config.yaml
d_model: 384
norm_place: "pre"
rope_fraction: 1.0
init_std_o: 0.0
lr: 0.0036
beta1: 0.95
weight_decay: 0.0
grad_clip: 1.0
schedule: "wsd"
final_lr_fraction: 0.05
seq_len: 1024
steps: 4629
dataset: "wikipedia_en"
Each number is 500 + 40 x the weight over the matrix's rms, rounded and kept within 0 to 999. Layers, rows and columns count from 0. Numbers have three digits each.

# layer 3 MLP up, 512x384, rms 0.176, rows 0-213, columns 256-319
498507466479413540488464438491437535469461436530532493504462524472544570495440520473463484405497491560491506478519515496460464466522499467475506546550471440461423555431505533451496441499530465
639505494490565590530552439474578419599471527450459587528479544489521470575512428449469530493462488502467482517507513466413529539445534560483506518498499464551465491618497470512571531511460508
516512507466485499449483425450404530407494551513559584458513493502448523543478504528487525496447448487463416518421510532543537376450531467535558494551489540473597511470485516411449519520465507
500520468505526538466496506476496530568495455484562514474462558555485433507429515494556476490506492517558475532514509439447505496541522494492468499441511442509507525460507491496516517522463530
572446518494474526478465478564517530486474529489507488458512482482475452495527446453572439486521468505478474476472469528534500509502527516514528493487565484538504486548458535493491427456470392
481519536486470464497527581500540512519461538506526455481483501489454478443478541483555530483439520533491496533516473530527439529476450523482552471510535454555510517435498453431570520449468463
460560512571483432541515474513478561506492465492488484470525487442498465533506529471525499499545538483486491486460527436467529473464511442506482473488509557461512525520513485498566509536476503
533453600461532493565396499491551550531455558542541564545527540493523482527501509493563532527435538540527486489510474513553487492493470506521542427479555589538428469519497542475518492410535508
521524525555493456540495473540519534448498489479507450552546486500494424425504558465511434474457507489454506483515572411471590514583526458488485506476513464477477508467529473579476486516496534
464510557559474498453487486463521445488492375506485528556499518469494426457500458513536488586487440435515476518472571612528560426429456474472442506477478491497553467470470453458537499537476605
499463503513518512475490516466492451529504537489524568530503552471519539539487484458482443456528562493548529487543483560473509514478542540488553559517493490438529614564538475455520539512522444
480397510458474489480470474519471500492478495489460488557505472544490463467473471490591528541587456556547561487505453551478400511542513419498484523458453526454495482439505519510512461411459474
520479522483529474423470548558547505545520482520424436450483454473493535486512487578522466533557508461561545503427545542482506524485467433500509491460558525472426479500499534523536487499507458
436460572495543568460476529471491545550469461469438553529444535514480486533529508468494557546545496475550450461491439404480544482551506521491495536434482517506567499490454450527524497527504423
482490439535492408551480487544530482463503451518516442512527499447460531525498605529533526533572483560502430444498435546415493495516487518524500481481483479519514516453497566487540544455495557
511493544534494487476501503468479535564470478512495451462446483458411522499467528389526494541486502478512468545502484497474466460491466420524537478462528471484456558479501524518489476511506531
461523501481528483543475552532504544512477515449528454526486518554528495490499528509510509534495460518498508523495446457490538514502428483464432467492526544470490521541473471495487504494442549
506548483432532515560446400531443483572514493506483530538509504511552451530454529449469505451552494501547506418438450480456520456522437468502503553458520610436529514551439502528467490526478489
541488468543500475541482499536512505473450482478449512475512488449487509527455492497570481552463452466535468420461509496557472618459438547499488477534487615462507482474497514428533543568442508
514568506514507559458473548479465593521490469531490478468481490553465510533478514493362495489442515424492456496509438411462548440517386452442479447531493529489525476488461513428488478517476484
493533522532483548505544544555515493501524509471499474521459562504540482495536420495504503528525517526453486504433446556516453501526480508571495517498499459481516573429497527508479495457481531
555457442459522490505555571521516521564439449488489539530500426534556523456479477511547457458561439505471518466521463473529474479513523468502559509543530500510505457518529539445421508487440524
496566511472538531448448470452421553549554491513578514494502503552578550518483538403495523500490482468504505448428448459495457576457446447563478415521546542532582485461476558535461468538482468
513478484517586487514461548446496392450513546483589527507470477532443539487515475564575454560501420508582565443460484510483442382447475556544474466493521516522495520493507486520529468498534488
596474530496430535506469512508501459553558505486500528444435489457500527552474505430511435535513448565512522528528505471494465445461535558514500488486482503554491470547544496604478527505479537
567519529515563477482510489519552490500447494425507515563520486469425483477463538452488514526547488521527486506441478516511449541540577562536461577519440476496507512486472491508530480385499456
452477529539510519599522518531504584442463524497500480508482503472515551501536410510540458535491497526460602507492484535549533429558493579419577390470559453458518542480457450505466526494491401
520551488537553476513516492536486489529522553509503516573539602496483505487545479509480468505473564532503520506536528487424446571540535492526513535479531456542485448567503478547461548525534425
522519502525463550542436593435572532467505417436541504486520476495490500518508539511479506459481445578525462470524491499465440474456524514600515467507446508484503481474515463505409501499491461
514534553515500500514464559513405455423539520587448506578468458552527497547491396511513452471494485478537509502527505433498458526480494531460548475482433491457456540575518528484542516489493533
389471460551491572488520544550507460499540445451507425500575572519475523576469484493494431497588489516457453413439436499535512488524510555538472483509513519531505502454554446489502536488461477
457442433506452577514571484404483471509537540494518470501460481532496573585421527493535424400494484454547497479510377458571531478490492494453489475546531537433540527537514474503477528516534457
554506518545509496532498520524550514542520453518500580508524500524406517543565481475479483574429502576487550503457515544521523464455474487450461498500500512502523491533463560555483601442523546
440465484489482451513550447517509518441493503535566519481534475505497453472500458486517487472492488488443504537518492566535408495500550498491437537529516450509495509501466502512544507534527468
456400572529487420544447571553496490524484520519530511510471431461477413451525538495395492475540505474452453553479520486481473476542529523470520525458538492493484481496557565476479517482537518
535514492479536460513484544474575465525499465505517493458542469494475511500469517480526500500412550477542503546532520484488486495493440593549501473487505530447476572488524552494482510508446518
523539497525457535462500506535528547474486474480447456539457498504537456544509546472577503521556496527411462495522533511468498547541448516501492462521468519510511474503515517459456527528401512
603466495533498573522590452478505497465483541534511518522506558552461480515503477479604507514524477467442578524519513483527453564441508483520447479534471470521467517518544439448486473522426471
539461570479536520510492501472513494486564514473593455478474467448448510489529496426397536569457440501481452501526513521461489515544479609516553453511440583476479494528497497477487480511519510
543452523520488539478523468446587492447517501513520471489486475478498491445529563460529551524438520542479490535498560511535501516399553538569468502536478504461492554524500545568455501543502510
472478498450458454475502442528549506504434513438476485445509493496471409462479486416477431482478494510457451519522485449476460488481507502437446424541448503461528465590569509511440492445545554
529546502485435490462489485473477556492523478501459495529466536483545509530460381481543550513435530488528560513479434410482546530549563516513557477563532565524515594514497494513541530486504511
463531529467539433509447611529571509499548493563457474513504467559511486525476584515497486541508465488508433525578510502483562481490469499542507475508486488476460520463492570441499507525490519
570519494611507559461475479472497445513441492491422502493485453445480443533502511474491481494508495490480528471455485471480489519468487481580440491468493502504484476456409445590460538491512511
471530544447493566518524410550575516546505531460523529436491561450457451466471537526515558473481537565526464525519474530537497508477484450585462421559471476545472423490501464462508497527552464
538460527394471531470467579510469473566533438443502519442521554440439458507436520482516539509580477497533444445475504529520452430466491534565487518536560510516471478505494480547482517500500498
498515459444471519478487539437544527519510507455433448456501511528508559478480524525523476458476606445491498495501468518515538439497509464559482427470440456440537529421520480516526521491538590
507544490535488532451473483418549443496513552511563554474541546537480499467428560488519513516532468507417454466584457567437552485535450507472513555472504486481518512571512531540478477450515521
510511516473433514489512526461504503613443519515483487435398577515463527560566512472544479447495499491418545454492531457559532494500533400545461552565584514459542520567496481422449501502464461
496533553499549433567574542557467412446535527561535514483504450484507529506522496429524410532568428518510522521471559497509485403558435453464472496507504450445531503480537541473558486523505420
457425462545552553496451480522506541473545574624519582467603462546442483495501479466537460472512441497558525518486466513378455425440398560424562483586563491467568422501536493589511534476489492
398496533450461521510508471492507550473487466458479502461443524505477550485443512498497451440552482475508542502572471411483477532483517505561478555476448523522454507448531537373488470522492509
627467483416532509433467441527504491490583518507485516498459480417539501530485491545509520489483541522525439532488492528497523466450440546543518519479507526544467584520493499450495544534485427
524455530500554514484451501512515471472544495448436539475472528449505473557515477493473529614437454442524514501489482446486549503522511449451538526547455512540497502488556484471533479482522506
501440507478508531480549514484469562452494497560484551464448512442506487473508538551460509564482504525490497544490540428516520502483463438534546535461535429500418530459462477474498475475514509
503394515474507483553462533510430493496535487470550534518534501479510500519486397521512539503534534582573564457548520467543473545559497510485485627465467494495608495508499461507410448401564560
497467503498465510480540532548540480482479444599454541510421471505540455412467463585519429524453518528556408432518478549372497441536475471490527550552531540470469516525521525487511468443515442
523530561435473513469527520465484471543570550451470439506534393523452520472564480541500442500469545494596417492509491524502504477527523522582511519527543407490482546489542519453400423534506509
509432483514563491464532428480503462488539546501580474520470464583537508534567495440471525539505438507473495599594435532434538473465473490494538542507428422539550516475442508504543539535463530
496509484421503455474504474449557562530494570545472524574545456440488532519458463546423490483526524420432487483513514469447465491431531472549492465507526485537602456461486507502572478471465547
479569539489516552528510490510525431484527521532556524439510468510429433587463544473443516495525530474508494473447490513452419507535545457598493450552532494544466482429501532533532501491531471
497493513446501481455484498527512505503466481480507481553479485519490425499459511557494540496581457471430512415557538464500508550474494508466480549507542488627432533516485516449578505520480529
491502443503510510484480482523474509580531480532484529423548469471473435530412464499507513510513550451437454537414429553470518500535517548537534519456503489469489489523537521551558433547457398
548511479445490509427432480518497520490509575534507494464487502522479433474485504481454543448485424487500474561512518498463515517519537493513514555545513506459584520520492564497451505454424513
463528532537508530521507440522478521407513571522470491570526469425476471479517497497457415465460486552528513440422497507491474493558498470492491422557441507404535507518501467524518556440502519
498504506500493442507471469460532458561512509486457503428464516515489418494460483508491572562492518407505464513534509563497487448554447472473539407528518487539540569480558520514536440486466509
456403479396467504506502542464542516428475498480509429524484492439513527489430602558536501467447546492471474521486473519469517538479522503440551472491463471440575503514440478531500546511407511
505506431499520412509468496511423419448440440505556522484473498555477503540497460463453491429488456583551535505568500492474545452436528535434520503450431432530506446534437513553496532471425503
573508497512516435440540521531475512508531471488513417514437514468501576427490542509488588510458467496415477602508455573576466406514487488537528531451484486499496540517523478577480512541475501
486445458450455429581550487489534517436492486554430536540464524507476520515508436494534489457519456492500524551531467432499535520525562553506465496484549456456551458485545513485485497491558419
456492478553479446516446576500519465459511472511509525492514480491490457513565470412549515504465495571543520477536478546497458548499514453486476498507534526472495524512492532451500498472474482
512432514484481520578480540547508490501535447513462465479547453526571465404511444558517532499499603546571470494479529474544482494493480505434497510492485532481526433545437554500507528518469478
485457473432476545495441536521417491549486444534471531511557477474473491527416542477557497507522497506487504534540485443510488492521505513520530480519522513512510480495495544479542521425532527
521526553508459397532500493546555533530419523441523482607525503551544579562467576454500502482521502545488462501502407473505478490518483532489502527463464514443467453523541455536433446458543518
528558533443489526500519511489499484553531478515494476452455429480473535545458497521514464478478551505517518471510557483477502524464523450487532447494504470543458533533509493510539511502501583
470513515499459476594478474484475509440501522443508503521472480506478508471469477506500544511436489476481493482419502481463510485474554524525464496427495493453491512467481504550470498453465619
453539518462477532559485468497536492423544564500514467480458508458505514451527468504586555491503397510497472525464425496530407422529499539545531501480511446449481534530495461525519537496502503
489528496546487510560444509499583496486495478467532421506523498477455517425414471448451449527525518494494543485530489458509444505517456499517488492499541480489455583490481562453520465442471440
521526479432491513482545488550498484504532513540482455554507377561515511462526454519522557455476421548461566523470454485576483460434500524484515536496461536462491586521503470513564526490435535
503573525557523539445496424430441588535418472464480530499553521557497506476457453547529505455450510439538512528477594497549517514528449435506511511515494504495497592488431526463489478520529544
498429507533557516504492526512518445445510469527531473503492547494506432556419468595487572512529501492483519536547469443445514479483493481543556489496492464461419470517489528470405475464527503
510514536481514458513554516472505462561508489522505424512495464582506469484508484486469498440422486481446489458476499502484517507528612514444512519555505519508450481472523489487489482475476536
499487472502467539504497469552482536509530510517545498487498555560511479438480476520609477493505586558536521458535523518433517496529532504502510509474588436552471563481548518518561531502510493
534477486490515449504548467478556519420580529482475503481469526514403495480533531482440447530575540492516480510530547475522490582477528485438513499429472476493514495524498452525592503490448541
553574536572515450415564476408501531484446471492454423466512476498503482448512458494485515508493503507448441562529532462491482496546606454557549452533506457440533474451508507541555508484406480
421511544518483461542476441489484510498462520508567464534449546544507496487493521487505547486484526590499509531544517526515432433500507539505472501534560420510542528499432573589529495469462533
488515464439552495540509519517484503532548498493560521456465510488461494547573476504513526500499486493496508512546470503450471558512429524543550497481500519533531499556482478455482516503557500
511567510527502481524479434553526440520483454480493491569505482520495496439471479464507458445470553502440501456469464454465525477511604472549530493472522470567515491525516490596548509474532586
557569494515470498521488500486563527527418428539487523474582451535559557548448542500519479527500513425473443443511528585441501524464444485561430579496556475417517523450514522491483419372462488
478448388469497455522480559478515475519557467550489473519497539449435453484540501457529555560526452525519503524515460524435561433561503526482527378474500551562451513473500487445498522428515493
541513511571526452508543561508464512491447568558454478464498461483498413453455585505483513513546481573439477505497523489470453566409550551508507528543533386532491461469457438466523481566535458
516427453529543562499522504499465487470454453469480486490453485542533451515539489523511512473506499505486433529445500557495478532508461464491450459536461544508480506521517494510464525498522501
534452505526422517450514395558525521471483534483485504472496478564484509462516468471462470483500448484483496491594497505469429420495574447464460415467442512473506500558513498470460540546474527
576525543571618508579483509542422496485437439514520462548474513499582443504517554564489508437532546420491607563512421496569455565479485439500493483519501496558569532460511541475491461439525499
469542532430486500473456504429503467485490510500464519528441440494542490552546533595486558492442522485421482493459424495481517469504542463510546486453493505490534461506519541495512416475565520
496545469459542505425528573560577452603486415504419516532473482486468504490481556449534486502498499496548498529477497508538555486487484486458458561496516449564526414503575591517471444526454469
443447479519549525597559500572485548470614515497487568564512535539414480521490535469513455465463559487447554475481474515440591536481491503543462566515489492488475490505506481572511479505467547
580471482478447532483515503465508502553462448476546558465534495515465506503522519548462436503508467457492516467501496408477516408570442491450514460497525561433512501514496534490452452439515488
571517527506544464497575557481454526463530526490470486518461516472517495470507524442487442459506517483515519503530522497504514490417501502498548569439526491506437502469461495415503423507459526
494482513488439521487460523539492501440549533402493518569477482459448512560438507500468531519502566501462490565494470511474489465513522509481528492504512470549527515478516474518496480562447456
423543496544490427454568401492479504492514505540591505593451446502501528510522483449508507511465445531495454452589506582494455529464491455433477505485503451449415469555530462510491528502411483
514459574545446536498486528476462508481520517499506462491509485457524515611518498498488518517516473595506551523457519458501478542522509543553538501547554468521467470545484494524484502540509525
435440509550511414515592560555495513547529497489443529487452530472508494456480505555467438481545544500509514563459506498484610480475531499501544508418502520465463508563491516492425484504516544
535463496494500480548537548505503513475433562490563520525464457547534500451492474560506520590490499456524444513490465575451499460471500560501474499468503496479488504478474485431487457512465548
468510520509463522482502497483416532523437500488446483444406504474521523462439513407488499490511468515472510484545494420488425469522546470547476467496479525490509584449469511563495497492531515
438514532430594445516556485512463485455539563467553501515543535458496490411539502470491559573501483547492490568537517513493537515463540486397472470507493463467478547543455494483595512495453514
522447477545461547482499490436449496530500430549516501446522546470519472471452498436495436456509488525507514437519480473546540465601514528505527514542504501495530508503499487512490501549464391
555422525448523421519485436480591536500472492538529445495522529534492487504520511509569521487508483453512533466508531485546539495548474528425479473480466532521569445430503531457448517601519505
540481519539559526512507548507533526541548496467481466421518491498463465499572473486509559521525477511507460529469578535472559496482480485592486480533525462494493468480459509579569493464526578
501457483511448538482490453510469456502516497476463472491591427451546457472536510482522495506417507477568517448515549562424425603444496481507537461453494554464493467557539534413534495539456543
544540515504506470491559453511571562525476541464442573584500474541492462503471486502501454413476503520529510549489443489453484505442518592490522512516515555454554492501510502554534499586553481
505552529452502554461403507510481451526552605519551573597511432455486384467508438461555515502505530562530474546573501563471513481530512530565484439509550456480476508562488521533601432509432475
536500524544527571520484441488487586436493542461482416535484501509506480458531448508500536423492560516491492498528564511592465514471489540509496457481458444485407474432540503560438498492497510
546491492523465467500464526520439509437538534456512563537501483518508552447534453529485451484500522504358565472484538468381561533522490495494458510508504497491503547480423520518478460425521534
508534510442518460491529489514487509508504461523522500476509429558496452488453481504560529471410497498567464527440532516485487514542513521493483453639521512478464495557548496492494473563545513
478479463563466493460553422480478430496473465452470513462497487460575566479493503477494510457463514548516491430431462448469486488515501449448534568493545518483461560535511515486489437490522467
455482513491534510490460481509493501449531419432479521483485453535573522515481507526516469468549573480528519512553474471521508499592438470546415499495419552472479403557498534430478522454484580
465498433577486515485452559534492518474506530509509514455482557491539492515522504523460499443583538464529543511510469534485507591470499472497546513519505503508541534524514508519510471428520504
448525456445458419508549541521514537549494512528540538460574432588393533539548482490495501505519494475468510507472502486516448448487504533509468558477499525453472552581475464453537499513534449
511528416552531559576529548487550550484438442526571571461552497481453485465508478550482577494529435408517471520499416522477484554492536497477536461492483570524497511582512429534462470510422478
562471460505437492485462450524470423494432430513449494414513466507586508504503521536560475496499484518509502452487514485491439557515448510550407490479487471452549433512509493499548468488554555
497532473432473577529491471565488441468534549504478475484529563516492514536541505581503501455482497511476491456525471575555521493474451450444534459515492391445538494483547443520509391495498508
489492478550460565468498531545459475565521465513454545465490522428492571538462568577559449524462493506519526549500487540444572495563462468455412476509533556580514496464513514491474461485511472
554523557496499464522496489470474431505515457520496449467445444427417492491394473599558474516518443588559461571595472451487471500508532486487483491557486587497523471513471519513465505492483542
485484448504488452495509480507534486490485459487446464516542535470394521538475494489491528575520578485556469504507565447544508477510583485469504442478498491441512520563513456505488461477454436
482528525488519500565562506490519515528519501524505416523539442574474487512468501464497486503460535516481484455446536450544521460487450455414431500494530491514491519496471491399498552443492572
471434471502536479545530505451507476451482476556437581550444570500516537472403552492472511517511579473476446446512419509499390487474487481522471478513545427529511511514597436528479535470438446
498532453448452466482516502523489490524505499509509395543491516421502482403520527449530559501489522453563535544477519570502490501529585528491485486450576496482558564476501508517508539490403527
459508577425471528520492546571539505526514531479479453450483480539576532541489455394507515514535501462448538550518483490602517534480498489495451602506522496497548538479547502480478541475462471
507523507479460503456504521479567505494525514527518579494491574515518535497518513491583435541544485538462478463488490495528476530500509475549495479513484522540517526556504494466586521537468476
488552452521531583558487575517430462512522561533506564471477470483488429498461559493498468516430468479559510542562558527472502524518546482436490497424468486511515509496497482485497487573463497
443495490487493598486548467417494457439445423464464495543577544498489480548437498481462536577508501446496471519522446460541498458560617454555542496502535499431435505492452524531522454580419520
493507542532385471458550509567550485444464545483552395467509486556454490478503419434505489549505465521489493440527526489491567524539548510489533521502557511444519513511506495436479466525490452
503530461430475548482542455573477533452532480441503481472476528482457525441464441465503479471493500552512523466490536523536497536492505570545489465526566464494528543549518543406461504483437418
464482497557521523511512485479524593485548503485522474558501571559503522513509518482472512478451537462502534509559446480468452489460461543510548465498527433445513459505531494497479517458413448
454551505424489493495490506593490478442507542505481535517451462524480559491482452498566430523464541534578467472544524445523470523499439443471508495486464479516497508501540497512528537507529488
592476556567501463443504575478538491524577516583521481484464479451487528525480551551477500467514474456444517438503496442465435549478500584509499533551492501531492493487429478464480464541539457
531442423482492404467473469534520486546483447498532454498438483484460483551539525515498454486578487486470452579536494539469490488506508532530493482522533493583529517556518482488470539476538447
475472564529517496570488480532591464514543529442518477456500505454531566440564499516491486444451531498529444509434436530519537511543526499503493421480522530493524522463546544409521488481428502
427491521520555492462512453501499554570506497476582436475451479548582481538505468431584484512481476475524583511610503417486457509508535554521592486497543481453542481492495495564455440461484514
588472505559565538498556530506527485515561561506570419482461504482510483476507522432517482566514495543488525411488467430496559551508504471484470549473480486537558478496459485454508482481469460
395543553585502479521506514537522480562507434501558552529493453486529497451472493507466485548542409484451516516484465447381481427592488473532518486497486554511503587501571537534545504474500481
511474504481407440466544559491569531457517522504439542499564440463440562479513460473614404532529527434449472534467462526474492481534531500554497475475507534496466464493484427491555484535488532
460511378426518453538449531474557486563444459436498533445572501433533488535565449514449526499554587455513526393507532570530556567543490533474503469551477527557490520484484493489525428487511482
467514516469521500533437510473485476549515448606471434482492516407505466514522490501526474492517464559497497529501526488504527585478468500541556459552504473478502456507548466497524471471451487
477488507533485503543469494488545551571567452525474445493443466539550508477503558544446510592453561528443517505495497450527554521520519546551459511429451524502496469559557532444502511542509458
466530457457501420439521588512529439554461541487573522451468567490540487530499397525573536511500507489491535475511494512498492495448530374474481574513461493480477505495479495461470496527503472
474471506491566482461515508436509538475518454579514460489472499525482503514426518477550485533446480503484464510510472437462458494513470532521485477565538465459515498450505494496498478521491470
446473467535477473513503478464544444535477480421550548517561476450554449546542575503567498536483503529488454433436440493555530470454458490559490447570548552546573511479430432537501465461561459
549447465545493529486541472483492535501530488546571480556547432462575516517504513519430552537460519457490603535418475430487516592466504511437502484443558482508564467521493464476561467485422519
525485510514504527429512440545441499513471602511465452566497465506533479480488492541512484563483463453499552521490539501556533492523470529432462461513497516507536509463545440447551470471454501
483460530512475530439541433487488472500427455474455532481481468561535462433520542493504561501435474454466527568507487481514498471481505543524466527454536590536575482517520554473529516468524511
444496516496528492496523516410498476482479512451491585507520560499492497518576531496475535438462556475469427468542521555539525472536555475492506542525520508533480471490456512511449561573533396
536540492510450492569446537529457518491474492461496505533512444446514492558482428524495528459487507507496543478474474567487545516439430463508486498500524502523500510522488453510497466513540535
474439516480467541524509513551502546449539403520488537501491502485471474490536564509478503476428560450523495566586522484537499459472518565496513478473531527512529548421449520520522553540505486
426480476472480475611485522542575539450394486469572450418567420549581477538429536517495423536425547494507491568492502461438483461492489486457469443581572504423488446531496543457483537508486507
523520410509488554512501492518502568492490532492485534543576505448541451549513488550516561483403528487462516486583574464514461487478618577483460416426528541475555548571435521526424480447483530
465522498505467448517561437442469479604503502489518533532491478519519508441486545541544486501462497471502490451473427524531443454472492557503541587540480447454450513434537550459465524465470501
554481513517484459466555456536511549481522545505455436581533568510546465436438505518572508501489533513550435506497463544472506518507529506535520493466515505513541492560492537481502586421500510
517481480530506471509419552514573499545586451562547528529444481527470552559543478471482443446435516530443498510441463584497478527490324558476465442501535480475479452526468554474500562514489537
561540439494402427452482423409511512495480455539547478544511511500510514573453565513498437526501500450523463512523461557574444431452522520460547538499447550440480508546427432415549496449477458
481492529536513533502527444517503557498430499530456417486489460525496446550554448469491538534468557545482487541529568535516462462457459498566542471450469518532491495492465501471518487471419535
546491453519490446495444474462496522512499462578466487540476460458470458513519460497471488565511491470544501531504467507462461470510478484435500450484485463509525484469440487471475477523523503
506490443401549474499420542488501485526491515581485558493479525513391506528507423484474494450501480502538507502483499550492539489411510477505457427520494440506489464442509537496478523504518450
441494533411469503471470492491495499424515434485457519550464496506483580488542572471473502551565498531548522509491409550519474483515447499507531480436456499468544446485565488488511487583522510
506515459523510501467550491476494474529516479503454554504482448518425486497419519481517486497506483445473517501491478466475519459514476424482449490452508474522460532503525488530447508504536549
494491490468446520517479526491544471483490517534561478547438464429477524526547539507516450446507536496590468554504460500479460536538503472498487511474478557417443530466553492448495585595436442
429526549501454458536529598483527493430471554486527510530446477534510407543426448471477587437529421501501504465542501553529454517440544497556468493558491442488528563516522544515474485584479526
486420474529531496539438471479447472489501526487552528491523495515567521520561499508551484442553477441421580583391466464577434600479468467488396493463516524558596459459456355523499550515611487
448550615511443486501469517556581493482503472529522562482508483523547489523501499468495531538559488480519415460397535492472520496492547459483538470499503579484466486499544546421480503479494421
580545464463464532499509560471482446410498465451516532510419444453524492497603473482536406497443498509504548463467433530459496524535524496516500558468637531551540459517450537503504516487450590
558525573564432473461526485501489534479517561502469526553489432465531515464531484543474423528489491489458531466450515443505517538447484457471455455515536435512512506456467538566545518474531440
522490529484506479521500538540516451544504512482539487471469539515473484530497539485520466526518499481556488486467531479554511474487443549511544521494535523492480531561475473476455521516506475
517536479528500508538492417473505508510534499494501535502513471455513487496496516486469529492517492460487530481507550553476460465453496458510511534540557515409509541544472493499505509444461463
550487415449555451508542497442491489598463477505527470536504497474536583461537500507507529538501489532521473424429505461569558508521541542424478542429530485459444451543480480503511537477405551
524497477422486507515427480454538471394505536514528574501469517478528512542463490507502468393489504428467558539488492558463532514500400589524503519509548473534544475434462512564491527550518457
528526478491571445435535530519417498447544495484527540513461514531462505473495458544518463519482490494448467403444515541471598495517426556521471484491441508408450464449498489478547479469437532
388494498492423547493518535517529451510480536532532584553536452568443489508593561500540478448372482511473483567536400471428473529469541606549450558503512535466476478560546501494526495508458507
429496460442481602469510468531505511441493548538517501474572434550536467556500457508545494496469535415471453520536473436457456552559512500475530447528560522517477477468474526565466533498488476
485513492451578542494475523457496455499580549501504446463496452502492531512412479489511481506496510591556511481449567500518537542442570445513480528544468505445452479483512492502572565475444520
431601523493451498424515506472468516514575490529474468577470517412543541511467540434512506511539532439475481405557498549442477470476522467420501491498501460507495416518500553544536499508535502
455540516439453486442530447537491491448485422455529471451451493513501546437488531528488532463486435503462498518485508484504549504454504553452474506482451479568476591387527534535517542542477538
559453583521504525614605410495431547570477519473538480485517547516471520555534521514502507486522581510490542534515606483502544490484539564561530510532432469420483461548505471481582561473543443
426556458498485571531460477534520534478481538542517503517503471568424459533510445454575447448456538474466416482487529528460536545475458497512460511492510467507529526499452450443489516499506478
541487479501574552440461513553522472420509485526496397513387518554504534544452470471534539494430495505526569475422434480452465457444486537504547507461480540488514520572530548510476517504477443
506527478516529479536545523471508590479507484478489558497509552505480519541514436451424595571470523482553511554507485434489515520527527481510540509506496584502467477501543515418596543534506570
417510508553503522525517583398567441574483487573530537524533461464485518467521521570497559467526485489425505487506532537476524511490509462481537506503545443507534464461496586514520567482559488
546443535476486495539519420491452501489529520347585358496480462494470574529486511518484543519547461443508540501489491461506514481440527377551571487494574561522488480506512400434555597495464557
589434517510530467582558506518507525444536456539556520532536534498537414552484462574562564435517478535570459439398567416553523498484406464532553477436451514485510421489482457497516388486507493
489481431520502488499529470539554533508506517468411536508428519504590465474483553463505421599555462450507482499518543451485566569515516501561464511533465449476483453505500560496482441468533521
489464480556530614532498481548488522555515483458530530425502508489495504521537458509464533499510444482467466453526525529480537494488460446434491506528515530518442515528451490464528473448469499
538605510534500524475578530541491562473492555448482515506519596464439558427476507464529477520466546523515447498519503460462485543461521515506518505509479467505495557423569505505501498493579520
506508564529463536505538521586468563454526540456487487512522532487440470592513516461502518512543434520443512586489531462494531442547459517486496489515515531552518539524564428468472535516465396
536544487502482485500484494526580497513579490574518491483507484489510580545472483485468514487559547531402563473489510527490456491478517469449439482521492483502553522550573490485437478543530514
535513560486436498503497478485469484483471502496475554526558518475467494557497479499523489536535515441520486501547507545461484496493499459452510490502526452436524511536545576501556525436539509
462472476514484471546505482488500376516566478522515470514480428520537491527554455553483529477548453537515479533414419481507470462561473466578500510552552512449583539457491520554535422593518493
503538538540478481549521549553531431522533525535515532500506548526531533499508509455507540514531443534439522537494556439578534507509557490501461477532442504498582524538490462460533517480504498
553524448510526541487490522531530444554504470542531551479478483537496470471519493535472496473446520437489545485569498487480515487561569544520518515571536546482533520456476493484532598485422405
525510540468425506458496466484494513548399506544483482494491528505521484518500451442459415494508472558423420502516506514478433460384531511492542493461487485491491451534511532538575518479506517
559526503534522444553513482477567431455535487492480529481500514524550460582530537538454461460537606475535443512453481508516499541525494501514517501521465515564428467526499574532495541528463579
518494459510523510531563547518453524549543511478453497539540455464432443550505525465506505516447546463436550515536484531572573523482441539490561519462502483427489486493530467517491512441516475
528562536401547515530466495504548531479504522465510582537535521545535505524545443510497480491445500514511572523515470491535556438479500549518431465447513452409514456501535540537484459524504497
510453498510506508532559499486518534568452522528454477553515536517537499502543509452501489471545534490497481534493545499465518515544548465537509474520506570545435502426492536484465537459471466
510519524542471487522464582530562491465460590516351507465463544500543476592478465511516492539495486499522533515498511538548576518475523480484471490495528527479501476507462452502523474514466527
565503526497537491559535528498490508461553512489473501441495479505451394504514432535511479513522475498415485543477426437386428475489502506536553502458468521513490510467513513508435478536539540
548481598447497541487525577481558568488512550366557549505486564424481496574442446398556433468469519441484468575489475573471508456592514459482480498529541571512496555499581455478516429533496438
443577541558483456516545552455464561574512570541529470506446468599509526458504563459458583526542517540469530435553453556539509505466533507454505533412523585459552489521425503459466522586514498
488496527504533522512455527462513494469533500413477484493513499575556477522574525413587534460445539536439492505487468468516476507542524521522468482490493469439473458425455439525508421483504550
618521478486566517561468454469466514551490476484482507505503564548524484529497499525538486501587481472499441461540545485552463485464553533479438519497527403524530473519550473485474522532516464
526496448474462498527534590520537602499541463444499438488408467467510457471496535524538555540470551521572560471464459512463517473411494551479561465472506506485475481515534512501495471560487480
461506473524453458515498458526440476372420474492475449525518534451399531544544477516481531483485414509529509518478551515488487541510572420545439550535483564500507459518528476435470578533519483
532479481515486483471469615521543515560483430466472504532419486506570556495434462484518494480517562388568557480559594482507482474466470412455561543470506439469557454473536480462496552436517498
515495469505518531589512543492506466603537417500551461540469493531523508502561485540501504524550537488498467436534567521469479454525511511565490486400521467518469487435480543508487479475501482
495468449509490507442514590480504517506553495503505430505448555455498524541489574607449450509564550456453494569582461523490477491491552552434497448506465483431498464482504526477449428477449478